Weights of a small GPT-style language model, trained from scratch on English Wikipedia.
Size: 13 layers, 2 heads of 32, MLP 192 GeGLU, vocabulary 1658, 0.802M parameters.
Architecture: rotary positions, no biases in attention or MLP.
Training: a variant of Adam for these matrices, 157M tokens, 4947 steps.
Each number is 500 + 40 x the weight over its row's rms, rounded and kept within 0 to 999. Layers, rows and columns count from 0. Numbers have three digits each. The size before them is the row's rms in percent of the matrix's.

# q: layer 7 attention query, 64x64, rms 0.117, rows 0-63, columns 0-63
# k: layer 7 attention key, 64x64, rms 0.115, rows 0-63, columns 0-63
# v: layer 7 attention value, 64x64, rms 0.0979, rows 0-35, columns 0-63
# o: layer 7 attention output (transposed), 64x64, rms 0.0851, rows 0-35, columns 0-63
q0 139:532453538524453593486448526537520507432558492521442592511513487467542468495542493458560556497513443489453521503521529516463527520520460558457555522490508489458492402515476524471463468460480581
k0 098:523458532452407498580481517488436524424519542457455506485498457488517458487496442587570449539498519551518488463461493515521582519464525488525510478520495498425457475528584468482449481522500540
q1 070:555513589507483552444490500565543470494473535548566507481499560498450456539489477485487569479490477510537444451528514525546536596494447553483542539484554495546517529480495507427557538485515568
k1 117:536429490492513547488501481435471543489590540514437504490504454436524497449499487475532507541505468525492558482504544511475508467582520476483547519524434516452443459490496562574456430417502559
q2 090:508578555465512427474496532491463485549487514449543418452474555578489478515478492514490513477535479473559466517555475420542457553479490467552445430466482518571513556522477510484556520525550480
k2 085:484469517506626502423535511524547508546549543462474479557522495500469505494455536446424539474554413484465499513501466516485438477574459485482446533496507440545525471465462462530563478498482506
q3 097:431545441490543451571537528468492520517442548499571468493472505527440505551456476517418452539534526470547541482454502544501487473457511430474404492512465491527513575480523487502564523520520449
k3 103:465520481571506483465473516502492520515447452481526478524504518597516518537488517463423586409464473460463421512498460468516505441476506529480464469490497507551580519571455492472527579531541472
q4 094:461440455496541532477502442516563504480505549531460535530534416466415503549462474487447475507512470455465541462465552624491484502586534520486536562504477452482502461496530487535474473471463497
k4 081:430542463549465493553509522480517486551470422540520543472436483464540494461536516495518486504454427503508561477411498483436511569534472540478523518540481572446464494466506542518414457444498520
q5 084:544461493529533549444447475491473491489551486501456482522492477517538525464559529561534513503488462503507445484492472477486579440508520556475640505490586507473494404545514451488440496529471491
k5 100:522455530418494476548501457517525464494524526506481528484495485433489469519513462566526426584543527514534584442486501513496461538548470449548550505519515481462448464446492484501418416476440465
q6 077:488496439537451490491490509482553529528502428452554520580535538536512474495522543469519573470524515459532554456625523458556519496432455449463503510583516490533464483495508507529514548555520513
k6 086:463502456522518497567484512568544556473422535545535544597457477510506481549509537474527474444544448427494423453533478496471524460450523514437461502442497522523554510510544517548531552507542505
q7 099:481516479448494441551544499451482513527456500452549465483484525573472511515462548516463540481494566485534474499494460509560440530474516439533447408520443558572469547473515518578547478515571518
k7 095:492530478504533466477499561492476525551478445506543526569496538592473531548480520458403496431491504475478457524513470475487457446474463508476386455470490512554555496512492508496595510561523485
q8 068:443469531465610486477471511504518524479506538464507535473452436465415516406519511470484493518545473520513474490486544602454526519509575507503518596480530444523502539491555522506555475487483470
k8 065:461471527495501541500515433538489514399453531489516588466507454576483454517498449484522520524481494538472526491476521576480495498556474542506609470468536480542500419486541468487458464453470434
q9 105:498518436544480583502533472455535550508444455468492549506482454515540485513554468553494519462582493454572599492584478519499506496447465536433485544525503509445517467497516571483484547465474517
k9 105:552485452518480534599430456478570566423418524531563553507507450505539514529487473477537525508552505448473468449489510558525501443431536531470544467532513529482535529511495479558532500526512479
q10 074:497419542488523500427448471525551555515468488422543498489489496537440513520551489491474516543455505532500463446627521537517447539480415477585497540541518534504479495505538448502500517547502515
k10 099:527457498557513535498506549570491512579477497526529531575475502541479531489511555449488419515572444509441470480514462466486490475469472488453450500493487507509497539467475583474602525511418558
q11 101:476579522479489468558508541497458405495470526490517476492490501517500487508521494460473487544475525507487403472439569463524465522496527398461411428509489510556445536471532461564529504557513483
k11 083:429489478484493511435468534517538502534503490434476465571478530545473536447559584522420509446469449459457486469531465480508550546548485509538475413491500484608533505515450536499535526516489500
q12 090:480524498503409541507496551455490495527454417452561535487527522446489448562484496478504481444500495473521523454487501498544501465437446497508476452514430601495454446499514568425530562528532495
k12 131:499499396551516528452484508505519489503413482497555484590507475519514505557504485470507530449503531453516497461517504503531551425425449504464439446515475488562551485527511471508534610532530536
q13 114:544516459546439499495476529471510502545450489537516446566492596566485513475482528516404544463524544500526464471558514466556514465472481456529456490526488513565554541530450522516575553550523447
k13 077:482485483481476490521472572511521513576484509521564526525554543498468498448556530539445396488553549442558544496557444444497479466482489517524463529500479469537519511509434561406524535547474497
q14 121:485429560487492532478516456559561563490519562508480570494544498442466492480471442505502463536479484530461489478519489496412529548569532618537585516481507450496489441493515471493466462471486504
k14 092:484544439574504489468556510436526473516458443481539500523466539521489512557448539460542490419501584438544480541571457552508498485404458477408495487486517508527491513519499539508481538549496494
q15 113:473453435500537435499502493499492488554467511561527434517492546574532499533497529542395517521496548446521476476515509488569531467460568454511468489484550523578519568450469482519573545492537531
k15 122:458478478522500501475466521506531537507421491531522540577520479519516506567482529467477459466521532473452496524495441496602515494483479491490445471453439515567579553457465539483617560540498511
q16 088:543502512497434484405505486495538452547506539478458521546578575499487540493509472526477417495538429531473482572520522463497493532528513514453507481504575526473521488566434449501411509512443473
k16 100:514486410495473429501548547497534473568515511487509468537508576476506547478569521536446458548486443507528466528548501482500540522503546498567456483472570486485560591471456531490485504444443558
q17 109:504565488513536451540541516555453546504541532530502458499524476497509473417493547475467554519485445483485539474512563488485402499490565434519489516580475485407410492465509548540502465472529503
k17 108:514590494513509456543542532541529500517443375518509449470483468557528451456461489424446563496511454489514464503419530504524489480550476534525501430446451511510559482552509481523480528473493476
q18 101:535491498480449593534604531421451447462577521566503455545453555504512466490508518487528458532536513489539499462470482505480567460540514498522471518511555495511517539502487524439425521486559444
k18 107:547483560511544508490451555480523470460458498519417452519546547475485527479505545539383588445561555461511520552529501445506527448507546540512519510524459505511492507525458480482495577538554505
q19 082:481513483505541507571559530525538528526483473524555495507519443482526512516487440478503560492524533478510553364513525555500490501522494458481491505492470466453429445417508555529593539530438526
k19 081:465542471529518494530464445544550566470489395513515478514460433492523486478517481457576527513492431447529545518531483530456493482557421553456563484555506570455465445530525528518475476491542492
q20 102:470505451511488532457480553546524477486468482520500511504480448448534596526540359482529497528472438534534487504490421526524571536520498466453446465445532528531510497500446418471512509525469500
k20 107:400454456461459506483441494549497556511500524519519483578490518468551544585565502567505531569438505558499511442520465538519561537486480488499523457539580501507526497468481500525522552535470548
q21 097:533541459512426547484439485532459500542523460474459463495520588549479467566510518607570532463518511476497494545516573517536496530465432473441503572523463505487482507554448472484445475524505516
k21 100:540541491450469496512484554509532497553561480484515478504435542391497485466484466564535474506403503530500539463448539431436497494532524454523464567522446509469448495457439525471453469465481466
q22 100:481507501517573516568472471547582512577456536491475504536463467486455532525458504483471431521590506470479437433462504505483481530500468525486513442432463457516425493495577543473563464471492474
k22 104:438474519456436493530561431435563475496529477460502497463437436491397515506417487473520499468520471513474518554507482560488457436453475551499500526457514413482470470504518526530483457502520553
q23 099:548472481499530499487495551481455540515514562492484526552554444513548557467534515510448578533460437533437450444487491488523526485539588522552502487469555518535477487475538493582547489496541597
k23 092:477472442538532450544486482463480557475470491545534505571495471516512520552494446429486475540414534462512471522490440536551490490462453523472516522437579540568539517558516433530525517553568509
q24 108:541459488502467427407491523523489503511491511538469501537513534462527527497540537570485475577480469516446523552507500449517526500525567432458515537573551504508581561457431465496438438490465511
k24 112:473551534459477418489479526518506555577431521510497539514484525479508496542474494498458521563502432533454495495494443465528548565468551497502484475466509567509601578506465447462587487528468509
q25 094:519498568470587518537548541513473537460529529538550465513497484489541487514469557426495536536494520496468512426500497492466497499523462401509536453546402499507447463470578486448541510507527426
k25 103:467569567529523474485483469563502492463426498514491507477498472583469474459435533435493578487519487528569490498584453478488495440491434494503521498515493499475458454590508516502560559519570488
q26 092:488521565479534557591537486566469472510452476556533564485516451501482535513526456536538568482513566508470480430460535511512528479517486541432455565505451484512446484490516522523593527504448448
k26 099:450541561542525461534465451431547516473560492506545495508472487538483504461472501518584554496471569455455464528529446571477562476526447523505532502511493577512447407501527520441482505502536453
q27 095:503513465544442527491459506425460498550535554481485504506493585542496513412502481534522502495469477581500446625579514479482525488481459514562455507535558495509521519562492498569468526509529490
k27 106:529454526453476540501521511419476474482577483539570459539488539502552525497582528549453471503428594481500459512494474471453468474526539522497457506524571471541500548542564500504470483536499418
q28 105:523464487476490486503486414452502529496519529463486460448530467491488529545480471465463547501517467474496434443505485468542510443452498498549546436461538524368505463524585492509531536488566581
k28 110:512452398576519539463550504482489464532508507516476497530501442480520485618478540449496442567453558528502495475543489479574480395496481469504506432483480438484485520498544482528490496485515533
q29 096:492500458450521435513495523558449599603384513509470505532492464489515508532501511525484520535467526536512507431448484510473506579470521502472483532534488470476498453482556540486575506555493567
k29 100:542563476455501456565463480490536543452499513519570512532488453475516478520472515460541529536477453536443487479456433540496548531484469509436507617574494473528494480523542440498541445490443560
q30 108:561501485483556554514513451518492485431497551526542568536472475518541582513484450502526539575433522526480483552469497500453561495458528488493537532426593455504508526516550430526469456537535519
k30 108:467479462541469467503474496441531525477444562535488487503462501540511501579545521481503579488415548501437449516559446528530489495444503409457505449441541527548487498513489530531521534554579486
q31 090:527521574527467529510470522504522498445516550422505474509526516549494461458521501524477523456495465580584432581539506514469558473479430501539457463487432476552497456534449427569478491500472509
k31 089:510494527502487496448519482483483476474539453534579466485474535542497503507506445500486480462466599490586481476562488577519474481490487504465477496589569530539433486519458485526456510503549378
v0 107:498468414476540537433469470471515513439482493513491508521441457537461509542418444535554486540501554475566503491497534544504531425455445498482503466497443468488564413515543555488513545470547534
o0 086:550523559476493460489440560496506490510524491535517420501486534497440471484508464546536438531452498537542502497487607464473527480492404500513484510498492639501527448523531493435504454523501476
v1 099:523529473453532467487483462507503457562537452528490487535578449474555500500537484545554493515551477489485541478533583435486373514502450494472510551510495510531560525499497474497455488574574439
o1 116:542543448513465500487482406541440460534477509506506484543533522554527614493547537495508493503615494500507541467549450486518471512487502474445555450588455471526527552506513484453490487468531472
v2 108:473488511556533557503476471543452633512458483532490506495466470518488463462506575461469511531571515495492544470504552512524501531528428499510460417493498516574487465407540442445535491514489518
o2 110:481551525477476512474494460513464501506541467529490486502486497472499483530477480500470468455510447511455601593470493523538468429561403515559423486478553581546489451549525435493472527538508455
v3 091:471523520517428486443500542465486547436542474421473479483531523445476541572552511568578516510521499524450508494518536502530568615523536489492496437438494482505523483532517494554476513549437510
o3 087:526573464443610450525502556518492574509526494531500498523429495538501494489476512425456604527465480506504504488470487461474481496483492446457436529508496474494554533458498569526566556556501479
v4 105:537463543436539433497484521467486546513531490450429467530573549558463553481469444556470448516502487494560556509518523425455476494526534443543489588451523531565471503492473524527497470545505465
o4 088:544454471440488513528502474524475515497488497461486476485519464488536528502588514514500526515578506523490438472553424539543405507477593488512525526524481397549459556423518546524484461456491521
v5 088:478476518439454492465512530383441518548514533433491541483447580577451521517494513558482543499473521501531521515568482523499445516488497468470460566545533532478478471523484470531512438567511565
o5 107:475470484520519509547478599475507504492513467467506439491490447539457451470493540512497531527549528493478428435499500545522451491536547561491522467506464421483458538367544513559458557500499476
v6 107:511511512521545500520450492477483477499492469563502505516484470449475482517480416452542629551513519466390430523504498528524517437483506557479522520530491494572474498510487489521544574439544559
o6 111:552551516516542528464473530448569473517506471519550481488522491504449561466500453509536521458521484497534511557475539512507540508534390495433441521540506597506576421558501478498498496505507581
v7 109:546481474499442491419580478526427520482531527491543428520481480513528571459492524425510399522532498498483480544455529516460478481492524496521451439597496498465512572449548522519489495486458470
o7 110:506503443518438560498535507581484556403556460570558510551504482455544510528535511450546506547439513505465481481516524462486431446461534485506520499524560498407487535530466515500556466475484479
v8 095:529484516493614534489513520497518407448504519569517494542526578483479461510482508499499554515520531546536507435441501531505562534531542507522475555564531459463548497492440530520538466525406538
o8 113:473528507511499531569626472500553442504517504475514533487456556513515482517462491477509487518564517553500428497535464521495559455479583532521460556508527396542491512523520527559490565485458541
v9 098:417524504531535416460491509501536560505534506478543541502588537431475568489477430523508476570491490491415477520575458475489543553472494465474518516491470479480429471446505469464460496461457521
o9 112:510588464451505460484505459458493534469558446499515484491548471518574476489461566456471541534505512483489453496493470412552479598483501520456412532429485486537512490437518518491562479541531531
v10 110:367404445510516506476524492553521560472559456512554497502498463501484477505484493466529530475448477459502541487532575561558502514429447445508501490560497472519517520452566526490513488493551536
o10 099:453546539490454463437476557503499490523544483510546445460549519561506455479477520567512509503449492516526549530475556493476501448527394489504453461445527637457542511533516487483537495490487465
v11 099:420570445581515474503482513520524582479540395472456509501518443520525523542486473464586509461441487486456418553474491511458518475548524473483518503460473501530487432558524524500513495517486549
o11 096:512525535474571450480518521469522473481518498536502472496508515478478532488516493518507510525463480488562532513433539441454461555507426431452490530447493674481583524523519485460489471526487505
v12 107:538485530520499491538500464483437439535511537521519494507488539511487451452476418568440485555521502522470488463480505374505461490531556513524498508570518532526459565464473516478454473538463389
o12 096:543481459520434507500493420545514519475468523492504566519510490522539535485524504476482509526566501473477477508527444534551479486479587520505526487569518337548439534514520574529490495500531534
v13 108:480468539456469492461500544469479458541565493486488476487499633481395542504586504560459495557519522531556507521474525415464499558516534482475457529453510529508502486552470478488455482546492495
o13 100:481494452503526494550507474535508544484517473487470491508479457526524484492530546469486553506556510523509474474507464508547471482468596538490524526558465333545458527387511536541512504445504512
v14 114:494428505506436412452508473483489509519537510472517383443524600505532465517545521577488546506481492468494444504486566491503477585502528472532522478475480525463481441526526501505494516534538420
o14 107:528436402544500438463528471513506594505506479475503464467436493565564497470495564462438550478503494481501526533482516542509453487492533503490532469570488418497490548475512608509534467478528478
v15 096:556503553504494507495465513477540439524514434502520474512436498502596542521612566511527479511476440541529555511488544539533525496500513513436492371472527498506554520547474520509438488480502500
o15 110:463467518468543488533505580555400531523511531549564569503475490502513520536492496427529536490509507522562613442491487484456581516481522433447538478556478457482447492499495480497507478491544481
v16 087:461520480513521523460481460511444479465474580405471455525467509464521529464519558487458470488519470575493414462513527498507467518469552444555433515572519470389517469511502497493540458472485540
o16 098:515481489481522549560564506502497474476498516488526516492486497522481442501467592435500497482507419448494390480470556474481430472472507529504501475538577482413433579568490524489505493485458467
v17 091:520527501513482395580576577481494446479488430552482480516513484564510539488531477504445489585467509468503518501494517463520451486499512533458517499483533421514439479512507506447449449497514399
o17 079:477454426503465475534542466519483581453499486487508482505504467472560590475540471520525520512523475522466476492495410524575551569507580488491559519505481395574446527495483503459514464493500504
v18 090:486457468449396555454449533498559456504505541473485446519561476473476493538478541490543464478527537579451466506573566540495479471481491491530480506543519499547572481588541444489506458541512494
o18 103:524493538527548541607473475506490431548435500513488444521520448611486510470529482469513506465484499536460506481433527462461451440432551488474479486515522592464530532512484505514556505476475442
v19 099:443515491427455484558467533473528468483507535485511546585505466535490511518489376481511473523437473599509499497541486539491552502534575468564513500451528510463512591479501503492522497471559475
o19 096:513464505432507521536430472501508462488400549479512540487572441529451529481548506451555519531431492556540452456535466557459503561479539487545480507463531451468478561495490536515572539455491523
v20 092:507493536509515474431453524490447376530509552502521418494469527476480441474483428564519583512477509514471442499571493466483475529463535505562495552474513451437453459517475510510518523525499438
o20 092:534484460565514488499525465480545546516493475443512496509499478522510509446520561445477533512552483487511401537511463500499505503506546595510543493595531379500484545471485597548498469494528518
v21 101:517540509548565556527469459490495445527463491565497555537429467493506415535505475528511588473490448504454545495515475543528532457541474534461523489478482497566456481377510494512496547530455543
o21 092:536541578494502491458466508473524493558525504519537530506546556464444512503454470491457472508476494479539545557518485521476582488554436512489451514474497588540538428502533445538446559583568513
v22 108:484518541495466479484510511493457522494481510404511522493550539490530516546514499576495465518506501553491493514532551378503493553554562484529489450463501585531514407558466531509464447560473447
o22 110:541460458466538455541480460558494500496441537502482535518406477524581501464521524431478564557536473485492506486485486484494426530475546496489520518532500388551474565427520550513478466549483475
v23 113:579564514446481496454450520475465445454554535484453532554518539520462487519488469515483437580544530541530538574496489424507523484548520500472492557574459506491463525464506508452513445554443462
o23 106:526517512476475532571490448516530479434544533500467476537510502466487539490535488445482500565502490514472434490555453469542518504470595513498508507573462375579453517428534517553483533524472489
v24 098:524482490462523451512466529434519511560519501412476440431534526514463541491525412535463508497560469476539458450488456429523503504500449444523542531460540499484508490551412476526462516522455579
o24 134:581554492476545475490510567465441495519460456407453506482500482561477413552521524523473502456573516502498455440492505495582462512501498475478588543504458434453493505485552524489491487545489539
v25 129:456511471569541542558520452479466502440473507476487551519496435407554517541474503487531511476500584472530543512449490504547461420501489536427530490536471526523443512549530601530526534490526485
o25 106:500527547479459491468442603508531494522485558548504492517468564441472510473498461571530472525459505439541543505498573495478518531504422474453487477518498618521540484556471481445465498546455486
v26 109:457515478602473539530458448507587551490468486512478532545499382529529472550489550474515563477449516437478512495470455575541501456498425543454530522496489499481494472501504543490489553478536537
o26 089:491515563484491480461464565460512505539495518524510487479499520490427491510439490543512461483452498477526566520465547478483549517519402446479464485441478660508558465530489460459460491536487483
v27 111:470477514518466528487552515552529509465492515571564518497423460480543454570478577393565529449465501527461485472453414562539521495436489584490514500501457479505478488518500538526505525481525491
o27 098:432489545559502507417477539456544506510528523539500512501472514497496471473453439541509483504418504507520542516490526484424575480489472518503458502438539652468569477534461470479488509519471483
v28 093:522452564508456531499520554502543495499481500458521514496421543563479464573483477509573474542436439490485526503506572447462486511547562457572468457517499522580494597494506493480505473559504524
o28 092:500445487536534509468472518571482444497500469503510521469506441545502497483531450474533551561467471516516535529535445524500463452535615468528479533504542425508465592476530515559541554474586509
v29 093:507468478529536561477507478503486418547468535495487534505413507496515474436457466441542569454520479532531473453576526438456590459530528520488507472496526535558565563504474531490512496418509491
o29 101:521489574540508503485488471513485471513416562526524594487531479461484484496557443483553487485508532530549519481548549449487481457507540539509480514543556454413486453560516510439434554446535551
v30 108:474540468515502562454491565499507497469504436489529591443558454491510472460501431434507548459544525545532488531445501476478509444517496468428517507506453554459501420506510545598500556509525515
o30 101:513529515533476476454487488488524422486474552493505489519448565459448487462510477508505503523432543505568516476447535415513503539486386506499509534515485631442558461480516473529455475503466487
v31 091:447572504523468456522516501532490421496528476499534503477490479515481456502471553465533474455395377513498532539498463536522558513506494472534492502411506415514457526518447491461522475517519575
o31 106:446502609502580433498441526446499489471535458455509559490582501521521498476479528517495514526408469479522495533514457485461557517575519492536567537429505555462493534483452473493513546499487478
q32 085:477536488574500544495460489498546476513505513549506483540612471458511565507521482581492538503557516489502506519514497491503453439564498525499547553530572556517581520492430444498485538591486523
k32 095:621507526473499435504504518475462495503524492472486557491431552508460473511525497486532404564475576497441492523522479508494507566523492501461536521550493472512497474433525445498502411415460470
q33 114:543518499524507494527484558409519550562510437491493468572540506543552573497412481499511450448511469517492481456546537471517450438491521421490486476552507518500527544512514476527578554525514426
k33 115:406499508551493554485493504494548482531445390458501462502510456551481566485523544540519458453513488428552582446505569570555496521446474548517481483483509513499511513499523471478491570505549485
q34 091:462412520466465553522522454449528530429475451527502530478584493540559551537522521487492474477525580477462503481473454474571482489460517478481519540460480532505510520383490505497598527469495509
k34 104:496542532535513501532421571479560467462475393526497508543557430536581525507483509485487529520517552495476488457429514524501502476427496565482470505465488497455482486475558559553557510545555525
q35 082:487513491435581545511492477501404500493492477500404489482495515418561433504506471478507534484408517514475498502513521486509481521496491532554462461555478528430435438440505465524413478473494535
k35 075:528509504489506587499406490491458446499515564536504473543491473555529519508507478553517405507508479497539526502577509420508537491498551446492577528507481486512571461489600521467562472490525530
q36 094:557518526523471440447507607583482481498549511541482527510429521470431466485520503469520498509541434516537535553516480505390550499483431540479511531513521442495492526544553494545453467526509469
k36 084:551472509544491419460606445481409529487519543449513481453501570423453473479505513452544494472516450492512465550507489508477463504507474464570501484546541510477496434466450515512475510420459514
q37 091:468492470548453513476532490498588544481475488476536473513538562576540534546541542583510494535522516493526544546508425512533536461469495410481535481463593551523561560500518475456544507534497500
k37 091:535507476513505496540408515475586508554479452496488541584495461482556562579490452451473544509529525467498487501438460543461512528461437557459461473489572444497475492551535500500491475561468464
q38 072:478509443473542498531475427395448552522467462476514471494543414540567519497480516537434520515477555441457472478488448466553424494513549451511477424510483548526468527480528486480470504448521513
k38 057:522575481513546508536462495513547431506476485495477493519519442467498506397537422551500432535474519483444447503530514501552552485525477500416499544499503502469498614476523420518503468475456531
q39 104:531487583467516485533463484569482514521557508557439561493503490456471511478480446484506512502474469525410475455462496495438528500574526574492534504466495405444427452484514503552471455503470556
k39 107:511459518506481486548571422525430515465561510490477471390484507532464494461503527484556511536431471562502483465509503542495510417537540432557502518497525470443503477574477474478482460425537502
q40 110:491420566451484467522543462504466520554567555547470497503513443497446507532454447456463461506456468531392480444474485456477474506549517503571536563447527468460488476493553473539498488519480551
k40 104:506474495548512531495534475552453514467528568468493431411476495563512449477449506518533501542431448551527527535519560491514437474525501430534551440552488561440495499548533453525489502433482536
q41 100:513543552485513495505551508554472509552534504519469585510449547412448491432494557488469515495522476524539527561497505506375466521494453585528517520505538431471476477500468535464440456488495523
k41 082:551476507477449527477617515531433522494533570516511541466511515510464541481487504464526501502449455573505536540474515505426492503538511459471522526547520490384469479491465471449418424501511495
q42 094:509457490418512508565466382438493514533470518435490454491517469543574515508557424426479517527486506486476463450503516489526430562499468463556440529544496491575514513480485500484544499503526507
k42 087:428454470495432530468456538547466532449553514513573484515526499526463476505512522483488452453531528494456490510572482544618512471493545482436459505539440556519394512506472489546533489509481512
q43 104:532496588446516499566470494555495501453529564528461544485488427427492478506460474433491492555462513548468515479465483515442449531519534533519532567555462426423434476467531485521532464497494529
k43 106:506444523528523581481530492520386471435537518512525463417479447562524441475410519469524521518490500575533536476496528520489459457528553466509491511563511527454455441501459496507463496454505459
q44 147:501503443537522522492482509437545497516396458478510461511507496560528490508500465538503499478514532474504520472549468474626491505490501423466506474498498588543573534467471516429548552540543432
k44 079:468535496522474476529524497445540484544431446487485549539508515487552525524491457544480428495552535452437457520509437482502538513439419559399487465446473440560521508495537487528533502542444521
q45 106:530472576450495510585522485483428530504557504503459558446472531487473543486546419481526489538483477598437464564483445484447473537535508501510550556487520482467465486507511464501467416463536493
k45 156:530430569517511535490519486564479491457534556506491496400471511537498459429479518525550512553450458582501516517520529515478494474534509477533529531515541513428454500556529432573457446429483524
q46 125:533550569485572538559498526593464506466499518543463553499489482435427505508477473459478527554488476588528498496500506516426490517553520559538537526515541435486483438528568496565491478467518472
k46 088:455470496562539506476593451527486443471536545467529485490529442531487483430439585464559543490461474502532540427498565520552480459519501444491542528499471550450464497508489561502468535456547519
q47 108:485540445470444451472506523487542497525432449496509481513398506459549535520512544582519493491506523491553508501577438473502555457438516423486506428438515576492548515486456501460455502533520504
k47 137:477549483502517498517452513501603485516402451521494528606494531452563573568530516533518444453501529453491505472454466444517555500444494532489435517504485465518556536514492531504556522525466503
q48 093:439525533460503413467523501468550526612478511481481474478430561445565530534507542514494549507504485547483526483530499537489506587428456479491536485523537507519560536504433508447471548529465541
k48 111:558501496511499530487513508520499549494432472535502529577461500521524562546554565525519374480485578527485474564467428463459517491550489469496432447494488549500532494516495452457446436502493479
q49 095:501511450503493495419439502441548511511510487487509444500497536538536534428547477516482523504474419474510515629519533571506511516474417509468494485523539568538603495530465506492500442509491496
k49 088:492545443501470504495528531544484507532504447495474523573459604581481623483589464517528508527488525537527444496514504488483522493530470529423459507418495470541491524487522495506481498519421529
q50 106:503490523480582490552471455493548500432517465516436474462402522497446511526468472515556500533491528541500505530520521508491458500523464435635512507491437515500512516532585507408533499500531499
k50 101:476441520504531541480540528521447492500470484459475502480492462572567506488417545497431506464464510504592451507460541466437533479480482387507567543531474452461535502504486549551487557500526530
q51 113:501530494499490524524430535517468400406448524481517422473492538467489472493496500575505421509543488534507534477524549537471516535417470434533420457531492533549474560481532445522481503484508485
k51 112:513525501491469449380482471465536539520494536540510474556501509520532519520424532558455486485580443429499443510581523512494536510505527449590503537498497492520571502445462554488546532516512484
q52 087:522438534480484516582485464532485482448540481456520446413511471537477550567452547495512482547553500491442520458524496512507510433511550491483550617510501507493542494546547466540567557495458515
k52 091:491513474477576558505548520453482499503485526509534441515454402503562500514416494494542525567465494482560526473455588403516470517443468445530513456494483515428491514521497505514547524482511440
q53 106:518422548536544583539521546527513503456520573599500567547492518486490508515514516534434504481522546504474479465457451523467546432562504463487530582528488416489491514530539535504541518491459475
k53 103:455498488459511454488584489477528484492464461504549529497485449526477449443431558466481532499494421461558589475465522487493473434475513550431553494472544590486539451503505524522541487508573493
q54 100:497520525490531563517514466469439526417496501509539535453496449506426522564523492400479517506519480515524524517469473508485413530516563542480582523590507490472438476497576486433539528488479503
k54 100:498553513573515505525528531501441478520511464492498454490507459538506410429492492479545537484525526484541572503417540443544452518429446486484460485504492511414500500491512522433450571465522576
q55 103:549517437529486506429458548546557495414499510529568540494532541500526467474483559547463516514472421466514542537464553541462523477505508470517524531525548605483552503571465464555475529508472514
k55 104:482554445486524488439536487499512450531496481513467515589490546468558578516516470495501528551537489512501543528440540397504441537507482544505506487438586468588486427528496518492489543549477506
q56 110:460470575509476519511516652484429506539488509473525499500422515556413448472538584512502475466485533557501523516503481490519541475500522525496485573526491564546475510507559535533490521498513468
k56 111:548498491495428525492511494446573522570483553572578503466522521460483453497462517518548525523601425476542542568494512565452501549497519446539541501479481488475471496510549495545492572471474486
q57 103:519464530529552542520496449532471473451547532500502449504594462510449496556476412490511424559496491523476505469427486516514477486524559463551517515582503523485406504514478432500466516511448443
k57 090:434540488511520525461532460478496447469499489511479475448471356497505454457513463570427591485498459488537535441486555455521482568503466474511483471491479500515556525470483544468491554503558523
q58 102:464464423489478461475454501463527500513545471486492443495532542473497511486476511495527476553532539459421490479501579561525553568431490497479497507474623494533563524546534443541475479575530493
k58 100:506500450565498511509467469520516521433442546489425487552457492567469596499558487531509487563540492482468464469560457452455513446534482450532488399491508496569520453478493452505539469515486457
q59 105:490434545531577515512519512538488493494504479532484464555546566525374536492494458458503477526492548535506441447475519477500447502513492487448537520517599443516468460532568491526506516537562437
k59 102:506476442587494527504526456488502473433503504473458499495515402536441497500497525507528533485505435436554566462508488548500514477444427500484562425457438480500500495495513506515459561425572530
q60 095:514536475494439526448429525463499496504454497442516610520483483472589494434469551515449476436469517466555554565494477511513536544496447516453485479539502518484502555459488519502477444490488596
k60 092:534485460442420462529445543542468558508470482510528523470506610506489537523509463493514477502589557570462489527527490506473455469512522621495468533501538498520494491501481526452532488565441462
q61 089:526594424519432520443499488475474485543480462496588516485533524495515464451504575510429558502501473485540575534517518461550499525415522482473503447523495556522522558485445432516482499461474498
k61 083:511540541502484490476436493444486502525523490514465519526557576398489530449505494546513465527588527512410489595504490468511479565503475536461463510492530451504511506521493470441505455487390492
q62 105:513430497482463477483575516484515528478478417507562494453434486499426482556517545610503529490480603518461529458519532473492522498449454505531471559448534508473539512498545492478455516513571485
k62 106:561512476525471472491469486493582494471459511494480458529578489485551501575459491502508466564459509490553532572488501515407550543517509464487542497556526470492483420525578475556502549431447484
q63 097:553480476491522503570438366546511502408507453523526490434506465466470518483534482475525476500555556451497525519527543518451459473460504525561494520525513448488544461455539466523559556473504454
k63 095:510501492505548436492506536508438482484578485477461428517518467573484500465439550449516458506455518471475490475498597484578499519412532430540517533548453488460522435455506519533555473491515529
v32 096:486508510496507446463496510507513483430585540494487536491440486508550542484463480515500439490501435514501414457529486461479454499526497421540528461489465514450531604590524511492554549418467496
o32 089:556478451524471505505470490495530522522500492512516549478506417445558475520553481518471537516436441491472545424423456529476530473542503465486576526535510515495520578435500574478448575492488571
v33 116:516491512623431440487515470589482502498527478516508552490497452451548516439497434450459485438456523494560482432482498461507558523470495500479471481504472523462513442509415549451506510478550496
o33 103:516530522516473472447503552503568483541496544564529503536461498449450461475451478540493477554536491484541551480455632508413508472455458550483468535473576552516514464480438489495450479504523499
v34 096:531495507551512554526474517449452483494490581594450497517457552489472529497597521491496459507517511459522465553486493498468510484459535454542468553458508524521569453510627440552504478473489490
o34 094:533476448517517481500502478534462497499524508448485458459534453524487556527572552497552511527498438494511512482485440503545524461490541569525493601502462405545556456487517487504504533388512424
v35 094:452515515496521510478482521387466483528539471489519509521487565560494499499546486492497550545508449499538487593449538453427456490454523539446525465535558550589472491525499473585529510557518504
o35 085:487447493462513461510494527508451486524466511508433519421477453533504559490453541408564517500515508606500510462518432466538448548483487443490498486529412461483535568529515529514504454466501435